Each number is 500 + 25 x the weight over its row's rms, rounded and kept within 0 to 999. Layers, rows and columns count from 0. Numbers have three digits each. The size before them is the row's rms in percent of the matrix's.

# down: layer 9 MLP down (transposed), 2048x512, rms 0.0488, rows 1315-1351, columns 64-95
# up: layer 9 MLP up, 2048x512, rms 0.0513, rows 1316-1351, columns 64-95
down1315 101:461491489490469489482465511545474500487523474501476516502511432488453552541561476503484469476464
up1316 102:504475482507487506514498503500528513459453495532462502495529510479490460488514492505495513539499
down1316 099:483510501522493491516498544504493522493469505544512472479493545481499510518467475523488483488450
up1317 096:480530472518481536548479488503547496496480541533495507555457484525445500501471452518460530489524
down1317 104:494551526473504492453473507495495540489521482501488520517529535536467514481489500467494553493513
up1318 087:542460514511537509474505542529499493480541475476522520463495499497482487513533484476515483509512
down1318 087:475466500474532495517529482477514535489491531496510509502496502502510475512495486531488525492485
up1319 105:498492468489531491497455489476493479507523498569526484520504535505501479475464485498507507457483
down1319 104:526484491530480489528555525479510511521522497491513481510499490512512481521506482487495501546498
up1320 111:502455486520495516524463486457504511495515567505474495490488481493499498480505506513534521467500
down1320 108:512528492489462518543499499471533495485510518496488515527473479490502489493522508542512479520495
up1321 111:473491526522507504504544490517512463487504527475479521484500516493474488519502467474450513490531
down1321 113:498538495514488533527473455449529471476504469498497479499510477514502548507510504470544480519525
up1322 092:486503506477497480508491514520493455516504492457501511495534572478521475482515492494549473493494
down1322 099:506486499492522509485512508488512566495484488432474493504494492521489492505473493543513485510510
up1323 096:478473471496513483535513517528480469504514492524522457492505516517510499519476450511536510484482
down1323 092:491505479503472494490533483470497513536475487438443543513458476412475519484484548516488509524525
up1324 103:493487465481577524506458466511495500487474554482501501516505474501500476493470477459483498511533
down1324 110:502499527500467506511531488484510490478472505519541524477487508508511504504494534502539535477488
up1325 104:432503513518492551462439485488490528491534499523501503522544499489487516534522551517494530488508
down1325 105:469460471508496499518467516498503502476477490500490464476495468519488551526522493500471466536483
up1326 108:482522484497455520515532531429533519473456472526463490518530482514557441473483488510437539493506
down1326 101:498467488485487464488478452482507519475533492483527484479518482509530470525497496502518494476467
up1327 092:517462504530572481533541469463516520467510495482531520450544551466553492483484511526495440487522
down1327 093:486513475497546485476524519513527506506493495523485453497494446456508483467509498499444518532475
up1328 104:443499508542514448510479467494502471462489517492522470518520503527505501504468523496496497488512
down1328 094:501501458493514450471516464533517484471493448468540482477490531507520554471518467495538467529482
up1329 104:467491539521496517473528481533494465519518503514487481466509526528513526490474514483491520488487
down1329 099:472502502500499535504524481495505493516503490527530492515504518496524486464491500499488499534497
up1330 100:484519517520561497451545531503524551475506507485500481480436483478567507418494481473460469522498
down1330 095:539486490507537512513489501487537526458517522483526488518538499502498455549533502531488517458524
up1331 107:509502469530503485505499538528543516445453503501482483482442491479474507508467465520520446530549
down1331 100:534503459477517492545462493531480474447521474531484456474474473488504513501496455512490478503476
up1332 100:452488470490519487510540506498507530506548495521502448486505501497511525477508478494489557484501
down1332 102:505480534495448522473473449520520491534459522512518520483531519523494474532464513451489465477524
up1333 096:502500481517497511487481469527491502528543476521465453498511527480486502501500465473486519529488
down1333 094:498528479476529515504477472525506462492476507516539535525512551502474483477525488523495481490524
up1334 099:499488485529471517496499513507466457481487478548519503507421489471418462464483471462522515487509
down1334 099:517522495478497516487481494475446515533487487539538495515475479513473498463511514485477467549538
up1335 103:521491485502527507498491503534505457472537490490541494539473529523532496517484501497473490495508
down1335 094:514506453516477505464521533550463505501531481445492461504563514468513527554490484519497514484466
up1336 103:520502561522490477465534474539567499546476485490503461485489471504499501510496487452531471503486
down1336 098:480563530516468441513504491492545493481482476498521489503550509454508558527505491514534437466498
up1337 101:489493486520526466471472512493487490527504509506511520494532503468474481523491531539478535465513
down1337 101:453485497508472474509461442539523465492499513452476477427502512478529500483507501503514478469512
up1338 103:525519509518518550565492480505501504512503477495492513511487487543488503495459470470508496502531
down1338 109:504531473465492516506460487556454503484501523529504520490482510454474512521498489506494499515488
up1339 106:473523498519519506511518500480465548471509472482532492519512475467475524523482529560521505519488
down1339 120:496493494525505494508504509520540510513479524512482481517518533514483475498471547513459517519509
up1340 104:503526507546501481540495487491496500532525479474495487515475504505490518524454516500519484483534
down1340 114:468497535506482506513444467455500466475470476523489491498524533484489507514490477519477458515512
up1341 097:540512485548591523525475491516510477518530471498497495497484480500498462471505535522497466491513
down1341 101:467493502478526491476524485471508497477445532492501513555476520500512487495453472529512531490515
up1342 098:514514502496552523452477465500503503467529494496564519545487525512542500512515495498542511463485
down1342 092:537439532529513486428551541501494513517508549505459477477473503494545486448533489503531461472460
up1343 097:479522495487521473500520510477497570521509492475518521479457484471508488489526514513435520502531
down1343 097:473500537520538488502507545530499458505488567489550559518546522488545476481489487555519471552467
up1344 101:479528538473530533520500521502544492501525512455511486553500523526496497492516501507489488506524
down1344 110:530486480522498483488495444467504528491467424505523475444483481533478498436532545495559518500506
up1345 094:511509508493516494475485466490460493510478469503501498492501534504497494452496495467514549558554
down1345 101:499533529493525542528502519485487517498513483493484497465481492490492470494495528507488489460465
up1346 098:519504500516531510560509530559515509491524507487523490530501505475528506479478509538470487480532
down1346 094:477517495522482440488482451470486505485553530478482473494478443497472522528534522490548478512536
up1347 105:496486466498458438532471487480514534443499502517503524537482532464468472513489445500446515457441
down1347 104:458532508505537581476553492467541535505466438482485526492485495478502483473520495471510556538557
up1348 102:484519520528500478527514516504449470492509505525465529505439529475482515522515492513516510463460
down1348 091:505449513507465447484551524460544494490500503512482480471512502574509511540503518446504547565457
up1349 102:531434478499509510498452521505495480503505504478489489473493498490458488491474499494505535486473
down1349 107:472496507474528483515513446463492466491513468496447489535502492499488520450505501534493478505481
up1350 103:468478500543528496492487493563471531521495502472505540525474472490478508485485472460504467508549
down1350 100:505494474474501528559490494485444518483514495474494506493534461472480488508498504538489515482515
up1351 093:495524461474470484471519537505504527479523541518501501503527474488534506511519510544489487521507
down1351 094:523525503487505494478518521495539546491477491516456488496504488553486512493497505521510501489508